Weights of a small GPT-style language model, trained from scratch on English Wikipedia.
Size: 16 layers, width 224, vocabulary 8192.
Architecture: LayerNorm before each block, rotary positions.
Training: a variant of Muon for these matrices, 844M tokens.
Each number is 50 + 12 x the weight over its row's rms, rounded and kept within 0 to 99. Layers, rows and columns count from 0. The size before them is the row's rms in percent of the matrix's.

# layer 13 MLP down (transposed), 896x224, rms 0.0664, rows 384-415, columns 0-111
103:38 53 53 51 61 54 56 37 70 49 66 53 46 35 52 56 40 43 38 43 43 37 45 69 37 59 52 37 45 58 43 47 47 71 59 50 50 77 44 48 62 60 35 51 40 29 45 57 54 59 25 56 60 41 33 63 58 45 65 50 46 73 55 36 70 55 29 57 55 55 39 59 37 47 20 29 51 57 40 47 66 66 64 62 49 77 25 65 42 36 51 42 36 46 58 42 53 48 32 48 53 57 50 52 42 48 50 46 68 45 44 48
105:45 45 38 68 61 74 41 70 37 38 38 49 53 50 55 49 45 59 46 46 35 59 56 35 57 66 59 55 43 67 54 63 40 52 57 60 48 52 58 47 50 51 56 40 47 39 39 60 57 51 60 38 39 28 42 49 46 37 66 59 47 46 70 51 36 47 40 64 59 54 35 52 46 60 58 55 30 41 63 52 51 50 26 36 60 53 40 41 32 59 56 59 38 46 31 55 60 49 60 26 53 66 53 55 53 45 46 36 43 36 53 52
092:30 52 51 38 42 33 52 46 47 82 39 51 58 47 38 34 42 32 31 44 45 56 62 56 61 47 53 41 42 41 41 24 52 42 51 49 42 46 75 47 63 41 31 42 54 58 29 53 70 34 43 41 38 59 48 54 46 68 59 50 56 59 43 36 49 38 48 56 47 15 68 40 48 59 67 62 61 40 33 39 71 56 71 40 43 75 64 60 58 55 53 75 58 36 30 55 63 35 63 56 47 47 52 53 64 38 49 30 59 30 70 62
103:54 48 75 61 52 58 48 65 39 54 71 49 52 44 33 65 41 45 27 63 52 48 60 43 61 51 57 46 46 44 64 50 53 39 57 44 41 49 46 35 59 74 39 57 60 36 65 30 43 62 30 56 61 34 53 51 72 70 55 56 48 30 53 55 43 31 41 71 43 64 67 38 64 45 37 76 38 47 55 54 52 55 60 31 42 71 60 52 44 60 35 69 52 35 47 66 81 38 29 34 53 69 66 51 70 50 27 31 37 54 53 51
121:33 54 68 49 54 39 39 28 53 41 69 51 67 49 88 38 52 58 53 51 54 60 53 60 63 43 34 56 62 53 40 56 50 65 69 47 45 39 36 53 65 74 58 70 51 60 63 53 59 35 76 33 45 56 42 28 42 47 38 69 39 49 33 52 67 60 56 66 68 60 47 51 54 56 29 55 39 23 33 35 59 44 58 44 57 56 28 40 39 41 63 49 61 35 60 31 59 56 23 51 53 55 55 44 62 37 52 56 66 59 54 41
110:63 38 46 48 52 63 41 54 33 32 61 75 44 60 55 52 43 31 64 39 41 62 49 28 45 53 34 45 55 58 65 57 64 43 59 54 51 68 45 53 34 50 40 52 54 64 37 73 28 67 59 46 73 60 23 65 74 52 37 42 52 50 49 44 45 61 40 47 18 54 46 49 54 57 47 42 43 74 45 73 45 67 50 51 47 43 62 70 56 57 48 53 42 62 16 45 43 52 38 38 37 60 41 56 37 52 39 70 51 54 49 54
099:42 60 54 73 42 50 53 41 38 46 65 58 66 49 40 52 48 66 43 54 66 20 66 24 57 68 77 35 55 50 67 47 46 53 25 42 34 50 73 35 44 52 48 65 50 72 70 70 48 53 48 39 40 40 40 46 58 43 66 57 64 67 42 42 56 60 52 19 72 38 42 67 63 41 56 40 57 54 59 56 42 45 47 67 18 42 64 34 53 45 41 37 38 30 45 45 66 47 60 56 57 49 39 48 37 54 61 62 49 48 43 62
104:47 67 38 39 30 41 46 55 49 57 61 58 34 54 58 31 73 55 51 52 64 53 39 68 57 49 48 42 49 81 49 55 53 34 41 37 45 41 40 26 51 55 49 66 67 65 65 48 60 38 42 40 24 35 51 25 57 47 33 42 57 67 27 56 55 30 39 52 50 79 40 38 53 41 53 38 58 37 63 53 53 38 56 63 60 43 47 63 54 44 28 55 59 59 47 35 45 42 51 55 54 60 59 55 55 46 72 30 44 65 35 67
091:59 52 49 54 31 56 64 57 43 53 37 54 53 51 43 41 24 53 43 36 34 37 48 61 31 46 50 44 49 47 32 34 42 71 46 63 38 52 73 72 53 58 40 58 72 56 68 44 57 75 42 67 55 61 46 54 42 74 37 52 53 54 47 49 55 68 16 73 41 45 62 52 39 63 43 65 49 39 46 36 27 48 46 74 31 41 41 39 42 56 43 58 55 40 63 66 45 81 38 57 54 48 41 32 55 37 49 54 56 64 51 38
080:57 62 70 33 45 30 52 60 53 62 68 49 50 47 44 33 50 41 49 46 61 27 36 48 59 59 55 49 45 67 51 50 37 38 49 60 45 49 34 55 56 72 66 45 75 45 64 66 47 26 68 61 58 56 49 40 66 38 49 63 57 49 62 46 42 54 43 31 48 35 41 73 57 54 62 71 65 38 58 34 23 67 49 38 39 27 39 42 52 43 44 51 80 72 32 46 29 47 44 40 46 40 46 46 52 53 34 63 43 40 35 46
080:42 58 56 50 72 51 37 54 59 43 47 56 63 64 43 44 57 38 65 54 69 47 53 48 33 57 65 51 52 58 48 58 46 57 56 51 50 55 48 29 49 37 29 59 32 73 44 52 38 52 61 46 57 40 49 45 55 46 61 60 57 52 44 50 46 62 46 39 47 63 58 62 67 53 59 45 44 35 67 63 44 67 29 49 19 26 48 26 36 40 45 51 44 24 56 43 31 29 47 60 15 57 59 52 53 50 46 55 43 60 52 42
094:66 50 45 46 48 44 60 44 46 37 46 57 51 58 56 55 64 56 52 34 55 48 27 52 60 40 58 61 57 54 52 47 59 41 50 61 82 60 52 42 36 33 67 57 31 45 52 39 49 41 27 30 41 49 61 64 50 82 49 44 51 56 62 54 41 54 39 44 20 74 69 47 42 49 63 48 46 71 46 58 65 38 51 62 51 53 37 49 37 58 52 44 49 21 46 44 38 52 56 37 62 59 43 69 55 37 47 31 48 57 59 38
098:50 51 45 27 42 37 54 58 57 65 48 46 37 45 67 45 77 49 49 51 40 50 48 57 69 56 60 48 43 46 63 41 55 46 66 43 60 50 51 61 45 48 59 49 51 59 23 12 39 50 50 73 50 40 57 44 74 48 25 65 72 63 74 38 47 51 66 82 51 82 60 63 36 64 52 73 55 47 49 57 49 34 41 44 67 56 50 51 54 47 69 73 49 49 53 57 46 35 53 52 62 53 64 43 41 54 35 69 46 41 43 53
077:56 34 39 59 51 39 72 51 39 31 63 70 70 67 51 53 43 46 60 28 64 75 48 40 60 44 35 57 42 55 45 43 52 50 42 25 60 51 59 26 57 51 69 38 56 38 50 49 47 63 31 76 37 60 65 57 38 60 59 56 63 37 49 49 59 50 52 49 40 67 30 44 39 63 64 54 51 33 35 65 67 49 53 38 41 45 64 52 48 52 75 53 46 44 44 45 52 41 45 39 44 69 43 59 37 46 40 43 39 31 46 51
103:47 52 60 68 48 55 25 55 40 42 36 41 44 55 46 45 56 45 56 39 49 45 48 34 56 26 61 65 53 75 41 53 35 43 54 76 67 57 44 36 42 56 59 42 63 57 35 38 61 35 45 61 32 29 46 61 54 68 68 63 44 39 71 36 44 43 61 52 54 49 59 45 41 67 37 63 42 40 62 64 32 39 49 63 69 70 64 76 47 46 44 65 49 43 57 32 66 55 52 29 36 34 41 55 68 63 62 49 42 59 43 70
111:46 56 55 51 50 40 63 67 43 64 40 55 46 45 64 54 52 39 43 39 48 70 53 48 31 53 81 48 65 39 47 50 52 50 53 57 46 28 41 61 44 65 44 68 70 56 33 62 64 51 60 50 35 58 46 50 29 63 47 35 73 58 54 55 51 56 64 58 35 39 59 37 40 45 46 50 63 42 53 40 66 47 71 31 60 42 43 26 59 33 54 38 68 70 62 54 58 51 39 45 46 80 81 58 59 45 48 51 44 51 64 31
082:45 47 53 35 61 34 56 52 57 46 42 54 51 59 42 46 65 47 57 43 41 53 49 56 48 46 51 47 29 44 46 53 63 54 38 57 58 44 68 47 38 46 42 77 67 61 46 57 48 51 42 68 58 59 47 86 77 36 22 37 45 59 38 44 45 49 28 54 26 40 45 47 43 47 49 36 60 45 60 63 40 31 52 35 70 53 57 43 60 56 23 47 29 54 51 58 56 70 31 46 44 49 46 37 35 28 57 62 42 54 74 47
118:66 48 69 56 35 63 49 40 48 61 54 63 28 53 65 56 60 27 75 48 35 45 63 49 52 67 49 60 56 57 50 51 34 51 44 52 56 49 59 63 52 54 39 22 63 44 38 45 36 60 72 65 56 51 44 53 48 13 59 46 62 43 59 53 51 31 38 99 55 29 66 52 55 47 51 44 45 31 44 60 52 48 40 50 70 40 43 57 54 46 49 62 44 46 62 61 44 59 56 47 49 48 41 50 78 41 55 79 55 78 57 43
111:62 50 37 48 44 60 15 61 53 38 36 67 53 68 76 31 40 61 56 52 62 46 70 35 51 25 53 23 46 71 61 54 51 44 49 34 43 47 55 41 53 50 46 64 53 52 41 49 64 42 67 28 66 47 49 57 65 41 39 34 49 53 40 23 38 48 67 30 35 33 39 61 48 62 26 33 65 42 69 57 50 56 48 44 64 52 52 58 69 43 52 56 62 54 34 52 31 54 55 45 72 62 46 59 34 38 49 82 57 53 33 51
086:47 71 49 60 63 41 26 48 51 56 37 43 42 41 42 66 48 28 38 70 39 15 35 44 58 45 51 35 55 49 45 47 51 43 62 59 41 41 41 45 43 55 59 63 65 48 44 37 41 52 48 53 63 32 43 62 48 36 59 47 59 43 36 45 42 63 52 58 76 51 56 51 42 37 46 45 35 61 44 56 60 42 50 56 38 55 49 43 51 35 61 37 59 44 66 61 40 54 74 50 38 28 56 35 44 54 63 39 37 44 60 20
123:41 62 40 39 55 60 38 43 50 55 32 37 67 77 76 42 54 61 69 45 38 47 65 46 29 61 37 82 56 51 54 48 68 16 67 41 74 70 38 48 32 49 39 52 51 57 61 64 47 58 48 53 45 53 59 60 45 40 28 39 60 67 55 47 62 70 47 39 51 67 48 45 42 51 42 70 44 76 57 48 68 58 54 39 45 53 35 48 59 36 35 55 43 35 46 45 56 28 48 42 56 59 70 45 57 32 23 57 70 75 54 25
107:46 66 47 47 51 43 43 43 66 47 35 60 40 53 51 66 68 70 43 42 43 47 64 67 57 56 19 58 60 50 42 46 29 48 51 50 28 66 39 47 56 32 64 41 46 42 36 52 60 33 66 74 53 48 65 56 58 69 50 37 56 57 33 51 42 61 43 58 59 40 50 57 54 47 42 37 35 32 46 39 61 55 65 39 61 72 31 38 49 71 29 42 51 36 34 57 46 41 42 44 66 50 37 52 50 69 31 58 44 66 54 26
090:53 73 61 63 55 67 50 43 44 32 47 60 43 52 73 52 69 44 46 68 50 41 38 59 60 47 62 41 61 65 66 31 63 44 65 55 40 42 55 35 49 50 69 29 55 62 48 44 26 46 41 49 48 40 41 52 51 30 51 55 58 58 44 60 47 73 29 62 55 66 61 58 41 40 56 38 40 65 51 33 48 70 57 40 21 70 44 14 61 39 37 49 41 65 37 43 37 59 35 53 50 52 63 51 55 64 54 61 58 49 69 76
089:45 47 55 58 64 58 66 38 58 53 53 43 47 59 48 72 51 42 38 50 33 52 74 59 56 55 36 44 23 65 56 59 64 33 39 41 52 49 24 57 35 62 49 43 29 66 41 61 35 47 62 55 57 49 43 43 52 51 61 22 59 38 56 64 36 59 49 46 38 72 50 52 36 62 66 50 70 32 62 49 41 41 65 53 40 38 48 44 49 52 50 44 49 41 30 54 35 60 30 66 64 62 61 57 84 45 62 47 52 70 39 19
100:53 50 53 44 31 58 59 55 28 42 35 66 59 49 56 43 54 33 51 17 70 29 42 50 49 43 55 44 52 29 48 50 55 47 35 46 49 56 64 49 62 58 33 59 37 53 43 79 63 59 49 55 50 35 85 52 49 21 44 39 38 55 55 54 37 46 46 47 67 36 54 40 35 40 59 62 40 66 47 43 52 34 70 21 57 23 46 78 52 61 49 59 65 40 48 73 66 61 38 52 55 57 61 71 32 40 55 43 45 59 67 38
117:19 45 51 58 67 57 55 72 63 51 47 47 65 05 47 63 63 45 73 28 39 41 49 48 60 59 58 57 34 31 45 38 47 62 35 56 64 35 57 55 72 39 52 41 56 53 50 40 65 85 58 25 55 49 50 49 66 61 42 53 20 82 43 61 68 64 40 77 58 44 59 74 53 47 60 49 51 49 56 68 66 33 64 45 54 69 50 48 52 40 57 61 79 37 56 46 51 50 66 58 44 42 43 34 70 66 39 54 44 42 59 40
091:45 74 46 43 60 44 31 60 29 56 34 44 44 56 28 55 51 41 68 48 60 49 55 39 47 43 45 70 61 41 49 50 57 47 45 58 56 60 37 59 38 53 63 57 50 59 67 51 70 62 44 48 60 82 71 60 42 52 19 62 61 38 61 56 51 51 59 70 41 40 67 45 44 36 42 54 73 64 51 61 50 41 55 65 38 34 46 51 63 41 69 66 56 47 55 27 28 61 69 84 28 64 45 81 43 56 58 46 48 42 55 51
103:39 63 61 53 60 61 59 39 65 40 63 48 67 54 37 53 35 60 40 46 53 56 68 39 63 51 42 61 23 65 54 46 58 57 56 51 47 54 56 65 43 38 47 55 52 52 60 54 69 67 50 54 81 43 53 58 57 42 56 75 30 28 37 43 50 59 52 39 68 61 62 46 43 37 39 34 39 63 39 51 41 24 47 49 53 43 53 48 63 39 45 61 51 58 35 47 41 57 46 71 47 47 54 35 41 84 36 40 76 44 41 59
090:52 41 49 67 50 37 38 47 49 47 28 74 45 59 34 58 48 42 54 41 43 52 45 59 61 56 33 49 57 51 54 60 42 45 35 52 48 62 46 51 56 61 53 56 43 25 43 44 65 50 24 40 46 58 73 43 57 33 47 47 64 46 37 49 63 73 24 55 44 79 41 58 45 52 56 54 52 48 52 16 51 28 72 64 72 51 56 58 58 67 64 52 50 53 69 49 47 53 83 49 41 41 42 54 59 57 60 40 52 61 57 38
093:60 66 54 69 49 50 59 50 46 59 51 60 57 40 73 25 66 39 63 53 47 52 65 36 35 83 51 39 48 56 06 38 64 42 55 43 44 24 61 53 50 59 52 47 40 29 53 56 56 61 53 58 43 56 43 50 69 41 35 52 37 55 52 35 44 43 54 26 59 50 33 52 42 40 46 60 44 37 51 53 49 40 66 38 56 55 67 37 42 30 54 43 43 32 30 40 62 61 43 53 67 45 34 39 54 48 78 53 31 50 67 47
109:47 53 58 55 59 51 59 29 32 38 46 47 56 39 43 43 50 44 61 34 27 34 54 61 45 32 33 49 24 45 55 50 48 68 54 72 48 41 56 33 76 51 55 79 49 66 60 66 82 51 54 59 48 33 52 47 44 50 61 61 34 54 59 39 55 54 42 48 40 59 58 79 41 54 41 56 49 43 71 59 61 45 41 43 67 37 35 58 44 46 42 69 46 46 34 64 37 39 57 24 43 44 48 28 51 63 31 45 60 71 62 60
092:52 43 51 33 48 36 66 33 63 37 52 40 53 27 47 54 41 37 48 68 50 29 26 48 57 55 58 55 41 38 51 46 42 47 50 57 43 57 49 52 48 57 39 48 66 54 40 48 32 54 49 53 66 59 39 58 46 57 00 43 55 55 24 51 59 70 61 58 44 39 57 48 44 54 58 54 76 64 46 34 44 51 63 34 53 50 39 57 50 41 65 61 46 37 48 54 41 40 50 46 75 56 39 36 03 26 50 45 47 54 56 49
# layer 13 MLP up, 896x224, rms 0.171, rows 385-415, columns 0-111
105:53 65 55 46 53 40 48 41 77 50 69 41 58 59 41 60 50 50 56 45 57 57 37 47 71 38 36 55 44 36 46 53 48 40 61 56 54 50 65 48 42 77 35 63 45 59 44 69 57 39 28 66 63 64 56 70 44 32 64 18 39 58 53 51 50 44 26 57 54 86 69 53 49 45 44 75 51 28 45 51 34 30 56 21 48 38 60 63 48 32 42 54 52 50 35 33 51 24 59 63 57 37 56 47 66 44 55 42 38 58 43 27
098:26 57 32 50 38 46 54 65 76 79 55 59 28 38 42 56 71 55 71 39 55 36 62 35 29 41 46 53 41 53 67 55 54 57 57 42 54 47 60 55 47 50 52 39 56 44 45 48 48 70 63 61 67 58 68 30 60 48 54 54 37 63 64 69 49 47 76 62 60 43 68 59 52 56 51 35 50 42 72 44 29 59 47 57 59 30 42 46 51 38 49 49 56 55 63 52 39 30 49 70 47 19 46 24 55 64 48 62 64 56 36 30
100:44 54 53 27 49 49 56 46 62 46 45 61 32 56 37 55 47 48 50 68 57 39 47 42 28 50 44 62 49 35 40 62 45 50 41 44 46 47 25 58 49 38 52 62 63 66 39 58 56 56 38 64 67 40 46 47 30 52 51 29 57 28 45 57 59 75 25 40 61 65 38 91 37 41 46 65 47 59 22 61 62 49 66 51 55 42 41 65 43 58 35 69 58 89 44 29 36 39 46 33 37 42 58 50 37 76 65 58 65 40 51 67
105:41 56 27 51 44 68 37 40 38 38 61 28 53 69 62 63 27 49 52 51 64 43 57 65 47 41 36 50 49 56 60 75 43 36 34 44 58 54 76 45 52 58 54 58 64 62 60 57 42 60 47 34 37 47 46 78 63 59 35 62 38 43 53 45 58 43 34 43 45 55 38 63 58 56 69 56 31 42 45 40 59 46 46 50 28 48 46 55 48 57 32 47 64 49 65 61 47 50 64 54 18 54 47 41 60 50 32 65 63 37 44 54
106:47 49 42 49 59 27 26 34 65 52 70 41 49 50 54 26 37 79 46 37 20 67 58 55 62 62 45 38 49 54 45 30 28 45 45 36 40 40 57 51 53 53 44 46 48 59 60 51 30 60 41 40 51 23 46 26 39 69 76 61 53 55 65 47 39 11 44 44 40 52 45 47 54 60 31 43 72 49 48 46 67 44 61 47 44 75 46 28 76 30 48 52 53 52 65 54 44 53 55 42 41 64 45 50 72 57 22 42 49 35 55 45
099:71 33 36 47 42 47 46 39 60 47 43 40 47 55 66 50 25 18 48 52 62 49 64 71 69 48 49 36 63 48 65 35 34 38 49 34 48 59 55 66 49 37 40 39 54 57 61 44 58 45 66 51 53 66 44 47 38 41 63 42 42 52 38 48 60 38 48 37 42 55 62 47 36 72 63 37 48 39 63 46 59 46 56 38 54 55 19 42 39 44 32 55 55 40 58 48 24 57 52 71 41 42 61 62 46 60 63 48 51 57 59 44
097:52 51 44 41 49 56 29 45 52 55 48 47 52 51 45 57 45 49 57 43 58 48 33 46 36 45 61 65 51 50 57 55 33 26 24 48 49 33 58 48 63 40 60 34 48 58 40 64 40 27 54 46 65 79 48 67 41 53 57 32 48 58 50 34 37 67 45 66 40 43 53 39 62 40 38 66 48 61 43 40 48 57 43 66 31 53 59 46 55 64 75 49 63 39 42 42 52 61 40 49 59 46 21 66 43 39 47 46 69 28 55 40
093:51 50 53 54 46 49 36 70 44 68 75 37 41 63 62 72 46 57 58 49 34 54 54 37 59 92 72 44 60 60 67 58 62 60 46 44 55 35 44 42 28 55 57 46 52 49 56 36 56 51 58 42 56 46 58 46 63 53 37 46 48 63 46 73 38 56 35 28 63 31 42 45 49 47 47 38 48 56 59 57 72 46 54 35 40 52 48 59 67 39 35 43 39 35 49 22 57 57 66 49 30 45 52 58 57 32 62 63 58 37 70 31
098:70 51 63 60 49 64 39 53 51 59 54 37 59 52 41 60 71 39 37 44 35 46 57 20 51 79 36 55 58 38 40 46 54 50 42 51 48 33 46 37 64 51 48 37 57 58 50 58 54 26 59 58 46 45 48 48 45 54 52 38 61 57 50 63 36 35 57 57 28 41 37 46 41 54 45 46 47 25 47 43 60 47 62 61 54 61 38 23 45 65 35 57 50 31 58 67 84 47 50 62 39 50 54 31 50 73 47 49 22 57 52 45
092:70 56 36 67 43 32 50 44 36 74 55 43 51 76 70 71 35 42 55 48 47 45 56 65 52 49 43 60 59 53 58 62 60 51 47 54 43 66 64 42 36 60 45 42 58 41 65 33 59 46 34 50 63 60 60 47 65 57 49 22 54 65 43 44 47 53 41 55 48 39 57 42 37 33 46 58 60 51 44 75 52 50 61 64 70 63 58 59 62 61 47 46 53 60 42 56 56 66 62 43 54 38 39 57 36 43 44 35 60 29 48 53
095:58 39 37 46 60 45 34 41 36 58 43 59 56 47 59 46 72 33 64 48 27 51 69 48 61 63 46 67 63 26 60 49 73 21 43 57 37 45 57 54 57 56 61 53 60 66 52 32 23 57 42 59 66 55 56 53 50 48 39 61 41 40 57 38 42 59 42 57 40 44 51 52 65 37 31 53 34 18 70 44 51 53 75 62 24 45 71 28 56 48 58 69 50 61 47 48 70 47 22 66 37 57 29 56 54 24 60 55 44 56 52 59
094:51 39 57 45 66 87 69 46 70 43 61 64 57 43 29 26 53 66 37 36 34 49 42 74 45 51 53 44 45 46 62 55 58 60 48 82 59 46 42 44 57 45 38 54 48 57 87 62 54 57 47 78 38 59 74 48 32 55 34 52 61 49 42 57 68 43 44 30 44 36 54 45 57 70 53 34 59 60 63 67 67 46 55 49 23 43 33 67 62 23 33 58 44 45 52 46 56 54 47 46 57 45 56 36 52 42 49 36 41 58 84 58
090:54 44 53 52 33 41 37 42 59 44 68 37 28 54 38 60 45 56 69 45 33 30 55 27 53 58 50 33 45 39 35 68 56 52 44 78 61 45 45 51 56 46 46 37 58 42 50 44 48 61 48 58 21 51 34 71 71 52 49 46 58 68 69 68 48 63 42 72 47 43 39 39 56 55 37 35 48 40 55 52 71 59 42 49 52 58 41 35 38 27 60 26 69 66 53 58 40 38 50 36 54 24 32 32 40 49 38 60 53 74 60 49
099:57 46 61 56 47 45 40 48 58 68 31 44 43 61 61 52 56 38 54 35 43 64 56 41 42 36 59 31 38 47 45 54 53 45 63 40 50 46 69 61 22 40 79 53 50 34 38 54 37 59 41 34 64 56 52 42 49 45 62 60 53 54 38 42 68 43 47 52 47 45 52 62 52 31 33 13 48 48 51 34 57 41 40 51 43 35 45 24 56 68 55 47 45 51 48 53 47 29 34 58 31 42 47 56 44 32 52 68 39 34 44 52
109:42 23 61 49 59 46 17 53 54 34 61 53 52 50 58 56 43 35 28 45 43 59 46 52 39 58 64 52 55 49 57 53 40 42 60 38 46 57 52 40 33 57 68 43 51 55 50 44 57 40 24 58 35 40 40 53 58 59 66 53 59 35 57 33 52 37 54 47 51 37 68 48 54 28 27 48 57 45 32 43 65 47 52 37 62 50 57 41 51 37 26 69 26 75 40 45 30 48 48 41 51 58 48 40 52 46 30 69 57 53 46 39
096:56 65 59 45 25 47 48 44 47 43 51 49 52 31 38 62 62 69 52 49 46 47 32 49 50 58 69 30 30 45 33 32 53 36 52 70 56 47 37 78 26 48 49 16 56 35 46 45 59 44 58 43 41 37 44 43 60 53 47 45 54 60 65 50 62 42 50 28 50 42 44 49 60 62 58 65 66 53 60 45 49 51 47 57 49 58 48 72 40 38 62 74 55 72 51 44 29 05 66 64 56 51 52 57 66 42 37 45 60 60 39 26
112:48 57 44 33 48 71 67 38 55 77 50 44 32 47 35 45 58 46 41 37 47 42 49 55 44 69 53 52 54 52 53 50 49 55 29 64 50 70 28 67 42 63 50 62 68 57 52 47 33 51 51 35 53 82 78 50 40 54 64 22 47 47 34 63 43 32 47 53 27 81 52 67 56 61 41 43 44 50 61 69 58 49 61 50 36 44 42 43 68 46 36 55 68 47 39 73 85 62 32 31 67 46 36 48 36 45 63 40 34 45 68 47
108:44 47 53 41 57 46 47 48 45 68 63 50 52 45 45 54 62 28 51 54 29 41 58 46 60 68 35 54 50 39 53 46 24 32 53 46 40 42 54 22 54 57 45 26 67 47 57 71 36 63 50 59 55 58 53 57 39 56 60 45 64 08 45 39 56 44 47 58 45 41 73 75 41 39 37 48 42 46 50 57 35 48 47 59 40 33 59 55 42 56 58 53 35 59 47 56 53 65 50 59 16 75 55 41 93 41 40 61 64 39 36 33
093:48 47 59 34 37 42 33 53 66 60 48 47 50 40 41 65 78 32 51 69 54 61 54 51 46 69 61 56 54 32 54 33 42 62 44 58 38 53 38 63 35 42 50 53 47 58 48 36 73 33 33 62 48 33 59 34 42 44 79 34 54 48 57 44 39 53 52 57 48 37 44 45 50 46 43 63 39 48 42 48 36 41 50 52 70 52 42 52 32 38 30 59 60 53 40 46 50 52 66 40 66 41 75 75 53 56 35 55 47 45 41 52
109:70 39 47 36 57 49 59 47 68 51 50 40 53 56 33 57 61 41 59 35 57 42 32 45 43 73 42 51 52 44 46 49 43 62 62 74 58 71 36 26 46 34 38 57 60 29 47 50 60 33 47 53 57 54 44 54 47 45 49 70 57 68 59 54 56 28 49 48 21 57 53 82 35 65 48 60 32 36 61 62 57 58 55 19 43 31 58 64 25 65 48 46 50 41 72 45 29 60 51 55 46 60 49 45 52 51 54 69 53 56 59 71
108:48 65 69 48 41 70 51 50 37 63 42 61 39 49 53 37 65 62 31 27 39 37 45 28 60 49 38 50 61 38 50 67 41 58 48 47 36 33 60 42 63 44 48 52 74 60 46 52 77 62 49 44 40 50 57 66 43 59 45 51 52 43 23 58 31 45 51 45 25 56 40 64 40 53 64 31 46 50 45 61 51 40 52 75 60 53 49 22 68 58 47 63 72 30 60 54 41 38 37 49 44 48 49 59 63 33 62 66 29 58 60 46
095:37 34 50 47 37 54 38 60 41 54 49 61 42 55 28 59 52 39 74 40 65 51 62 43 37 52 79 59 65 62 39 55 31 45 37 67 50 51 59 54 38 37 42 42 46 18 50 38 45 45 44 61 46 49 72 56 16 45 47 49 35 69 60 43 46 36 46 41 50 53 49 47 56 43 57 39 65 70 45 43 54 29 49 55 66 40 70 54 17 50 63 59 39 53 54 32 45 51 57 42 67 39 29 38 64 49 50 30 43 74 47 67
097:47 40 38 47 55 37 42 53 29 49 50 46 45 44 50 43 42 57 39 72 38 62 37 36 72 43 47 64 32 44 40 57 56 52 58 51 51 32 44 43 42 63 68 48 45 64 49 49 61 55 45 54 45 23 70 47 51 45 41 66 48 51 69 47 55 58 64 67 71 53 55 51 42 58 70 56 28 36 59 31 63 53 50 28 48 39 49 50 63 22 28 50 46 43 41 45 64 61 56 39 36 66 28 40 53 39 49 38 55 59 61 42
100:41 52 49 69 35 69 41 40 53 45 56 71 43 56 22 64 47 63 27 40 48 54 42 32 57 54 35 67 57 51 45 39 56 73 60 48 67 63 41 50 54 44 42 16 60 19 46 48 56 60 56 48 39 46 44 52 40 52 44 54 66 51 51 63 48 68 53 76 40 42 36 47 56 56 71 44 47 56 46 62 38 44 66 65 65 62 45 37 54 62 52 66 59 53 49 32 57 50 60 17 37 51 71 37 46 53 40 45 44 50 39 61
114:63 67 58 36 53 79 49 50 58 43 71 55 64 60 43 46 58 50 68 04 55 54 62 40 44 63 68 45 57 35 54 40 57 48 44 51 55 45 63 50 54 50 45 56 34 57 48 31 40 64 39 31 54 71 37 49 55 44 56 40 44 61 55 56 54 65 55 42 71 66 52 44 57 43 51 39 45 53 41 43 57 33 58 35 52 33 48 35 78 54 42 70 52 64 46 62 35 48 53 55 37 35 45 48 17 46 56 39 38 57 56 64
095:62 54 40 66 49 64 70 44 23 58 62 49 56 29 57 42 37 61 79 38 35 21 58 60 62 44 68 31 46 40 46 62 63 65 47 59 48 38 33 22 39 59 50 71 55 47 21 35 49 37 60 63 37 16 37 56 36 76 55 43 68 47 31 65 41 56 45 37 47 43 41 21 39 42 69 41 36 32 41 63 34 45 44 62 53 53 29 63 47 64 50 48 47 42 55 38 66 56 64 39 58 55 55 36 33 43 43 57 56 43 59 50
103:40 42 51 56 62 58 58 50 21 52 41 31 46 78 56 42 57 47 55 49 39 58 36 57 43 35 64 36 68 59 38 49 54 52 58 69 54 75 63 70 48 67 43 47 46 50 53 58 43 46 38 60 54 53 32 40 82 50 54 55 63 59 52 40 61 46 63 61 57 59 54 74 32 57 31 57 41 44 66 47 67 41 50 46 41 42 57 30 43 49 43 50 62 62 59 43 36 28 46 67 38 42 47 59 49 45 54 43 67 44 45 61
096:77 47 56 68 69 66 64 22 62 59 52 50 32 31 41 55 76 58 64 21 53 50 70 50 60 45 50 41 55 46 62 41 56 67 66 35 54 44 44 46 50 56 55 69 39 59 64 65 58 50 65 49 60 63 33 65 42 51 58 14 40 47 34 50 39 62 51 47 55 45 51 45 56 34 55 39 44 54 60 62 60 37 45 48 75 44 48 28 38 45 39 49 32 53 35 48 41 62 57 67 36 64 33 45 34 51 51 51 32 53 37 44
092:59 67 67 62 57 39 43 50 43 51 31 44 43 54 39 71 37 56 35 51 59 56 62 40 48 64 47 39 60 55 39 65 43 40 31 57 47 44 64 67 22 39 66 50 50 42 61 46 49 78 64 46 41 48 63 43 72 51 64 52 67 60 48 49 33 46 68 39 31 61 69 61 21 53 55 34 48 66 39 37 50 50 32 45 69 53 54 45 48 42 46 43 23 41 50 57 33 63 60 40 58 70 37 33 38 24 52 44 33 60 65 54
108:48 48 61 70 53 57 36 60 60 47 50 25 42 54 21 40 49 56 38 55 48 41 58 51 70 40 65 49 45 45 60 60 54 43 60 55 38 47 56 40 49 50 33 56 42 61 52 21 61 52 46 51 31 41 51 55 49 31 76 59 60 48 55 65 56 36 61 63 66 48 70 65 53 58 48 54 64 48 69 14 83 53 50 43 48 45 67 35 33 31 72 42 45 54 50 32 45 43 56 54 36 68 37 47 37 71 58 42 42 53 40 42
091:66 43 46 37 76 51 62 47 51 52 56 66 63 51 41 40 56 82 60 42 54 31 37 43 62 37 51 28 57 35 53 60 58 81 37 50 49 36 45 46 50 59 42 42 45 73 65 54 48 63 40 53 37 40 67 64 39 59 44 16 49 47 48 54 67 48 53 30 37 58 42 52 43 44 54 68 44 61 63 63 43 35 41 56 45 48 50 65 51 61 50 41 57 64 67 58 63 45 60 35 56 58 43 30 48 68 52 49 49 60 47 37